config.toml
n_layer = 9
activation = "tanh_gelu"
positions = "learned"
qk_norm = false
attn_scale = 0.125
bias = "all"
init = "normal"
lr_mult_qkv = 0.4
lr_head = 0.00683
final_lr_fraction = 0.0
seq_len = 1024
dataset = "wikipedia_en"
Each number is 128 + 32 x the weight over its row's rms, rounded and kept within 0 to 255. Layers, rows and columns count from 0. Numbers have three digits each. The size before them is the row's rms in percent of the matrix's.

# layer 2 attention query, 768x512, rms 0.0298, rows 292-313, columns 0-63
092:134118097095125084158125151158059156126110157129135077116120078084084121128151145153122119186158167121151134095163160122134117143162125166086163072194096158127135056172110100098228117133110139
083:107084100150231079117137188135155136128176084100172084122082125161085122160110132149169144083097120125108128133115085164138211123147112129114119124110166125107121101117093146153160141100056140
094:150145107191138060119165147144170063130196148110067118123112086161137111156140153109119141156172102148062114154133111092134136120105163175088114142228141086174151104135115131089092103148086213
084:130139132122143124102095098181181207106107115088192114123136096101189140098148189180161143126104125176113124224128145084118155127103122144113104091172164085183129120096205102123124201206088138
088:079084116109112090111232124127094119072152080163114101163105081093149180122134098161113135118157117167106204152080130094085111143163086064164176110074137180123093141129130145133078118146103104
091:104138134144107177094128180139088198078179153110120131185150107132104068101123067059086155131098083169178140116077144091154053133129139171132163148139197098159133136141112121139098134138106137
095:123102109125125116192118089101136148119145099102148111136127154048120110106147119174139109111105092168151165156152184126115145126152172146140133144117155126084118114113116140063149091156132047
092:131125137123128128138123089087226071090188089132138146161121134110141129147170104142138156139152143101106093121128166200160162164076179122117063188176166135136216136152130115084130128174134132
087:068165110082148165120099163141160167129169112154115129143149163138149086128151129166121141155128127131132102117070077132162118086077158100169157120097110147118111130114171117132171119098161170
089:160128150097192153150117158142134116109129153195123068171161114133083067101135110124162154093120153161164123146107144120117112104138112157134042124149108133122068108125192120127165110131059160
083:137083171133174063061105156112144131117174118146135109122115132140126134097162045091073132141154120130103153133066157119093139082154111121105137135069128138154168151054080085060171154157174165
096:108100089096102104140131130097098150142162074110180083111185101168120120072103164087122047132105103087096028131169141158145146115180145184112105117146134132119117139095139137118101154176120166
089:113127141115146099166170163149166182080121136144153060159178157118126139170128129108162125134158085126135118126195118149172162107137123121118144123162083042075125106163101192093126179119124130
091:086103119109136209123117190075126143194113133148097086175107118080160099168152124094094116079127153074158113089110153157115137144095114089110115113093119097112161082139133106132125080119139121
090:151112092112117159160159175136119159105046164128149122166124079091053188168153143107119068117120134085122194097236115085130177054186082139097108172104101131110129131175123157190130122110123083
090:194097147107181116100137121102074161146122132085141153093170121120145138164140085134086105125091137146124077146148121127072157149130157076139161086148191116104115087191099056136128087075052091
090:182108148131111132097067147106112117131179133146148156164109077087163128075131192134137132124108085122130154122147149166123096131153154110120151089176145124132107152168107119158110117116140103
089:084128095151120059124142143147129130182138174147168119133145148085064138104081134173104140186138112126173170125173106145142122098110155135198169167106126105134118088195180161134122118077111135
085:074155132112165085128104056166150108083099146132166098176181147137102160110158192097171129087166147104101159163046107158125152120113220121066119123114073129133197089110130168098116052071159138
089:147109125120155123178097126120113153188105131076067153095100082168085100154175168101097119173102092176183197095138188126188106172177146187114130109103144111134125105108100109158179120141075114
090:066127134125194115122199109114061170141092148108108119078111139060143165103134141123112086135114120130106092129162152143081173139133106153156130141081122156134123138103111164146151104095141163
097:115154107103126066148062115138147169142143137057164083115142155132116062122120101147112110137128082125092085152194140130124120064148167139105143149143072149193101143111103234103099112140114106
# layer 2 attention key, 768x512, rms 0.0299, rows 292-312, columns 0-63
089:137147177153110121189117155128152117077149103178146107154129160173136133128071203090188096173069135189204174057120138192105137085134083123109171118199142136058119112156052153108114107101045141
086:138185117169176145161159163118116119202100130076175116157075125165122113154099128115135063135096127172163156113103080100110240123161134144118112104066130106096104114114071146110114096078043171
090:110162132093192107185113158102153153173111133126084104135115079120171153174113091092196111120163124154158077060059151149113184170101096177089156102169085112050153126139148119139130124154098165
085:129156138119152117118122236155141142074143099074132137136144105139145180103102123125071165102122109148125147154115138126076170095123139100155175130093165146125107061173128134160150177132104212
090:181145092132155096109165156071071186077136122196133089159088062119132124149091146125122126122144133165081109113126157157065104105168125110163164120000151121126152100127173172156109111153106130
089:112158119103091159136123093117108119111155108140149118159141078073120107111123127139043188141088178154192189128166165156181093164084105129088153110169145113177147137121129126094147174108127157
091:140069112067191136134184135078079045141136140132132079070103125127123113110179100185070132121104153158077111049104152107172079085126167124097099117108132161119110121131162132093146153146180108
090:134173087168165147142153169076192163102097174126148107238153139099126144072115135133126130125126089150124072155140118096189121193142132184081092152153068144149134115185106124077122114108146114
084:122153078162072129121118123125081152024153144107116183152113154092123060100122169183095163144125104096099121095120130163115170095079139159101104120088139156153068141134125094125115162111093133
089:101136138090186127095167107125135148103079128109104108159092112122179113136081135085089186142158172153146106106122194214134146142052152120100165133173153093091095099090092122123132162110121126
086:095188104232096093148103109145108097184155126105060140167117121091101112150092151142143102108108130120156103142105067083175144093124112127088113151155088110124138180132121100101119100111084098
091:136141098137166151123141143103099140141106098119111118127176117144135136093100191120144128093146140143089048100132131073120125130144126149123066123194131173143152131129127118105101146161110214
088:097146164129110122173087152127143142111148090141126145108101185152093109134157143112038142144117104118114131093143091147166163073117140177179144080151144170105076157090145114107091125073148150
088:102101109155113192162105127061178146187134154078109107126036123129114113128106184134124111099113167162149120080157173182166134160148116111118157165108132159128133178133144111160145103113104151
089:107058139132125092130135162111055108103111191116089088101094079152148144104136148162135070128107132119130069136193164120157099062150086087060068148196162142156090115124126113137070087124098101
092:168167219112173132145173072133136107138088145084178170159034120161124153199181061135102171149117134133123126174177195091140080124119078137126102084110178083134124168188158097113140103144094108
090:112125144102102150130123181175125138150065134174063116137150122123136096123143119138065095114101120088128134159138145092170118123091148147075119149125112160135135107144135100186110097126132116
090:157102169109161117079111101137165100195143148078108104115111176126093132117111157149140148078072132098111100159156086182165100138074161148142111138096133101166118153116193108124116095149117110
091:128119108110143136123140153140093109090107098136084129170134151175104108152131113167169167138139119095086122091134101115071152186145179133093114151119099132157131143171087139145061085120147165
087:077074123177143196159100111145076112160136135127094123107153120157140110174104128126183115141133086132130153078131125099174098090201047142123179100155136112127110140079083151115146070128066139
093:061100151103158118129111133109123121116141178149109143146121167075124144118155139146124072132140130136098112090117133156123143081138095123166106160166145090161121099139155122160143221133102151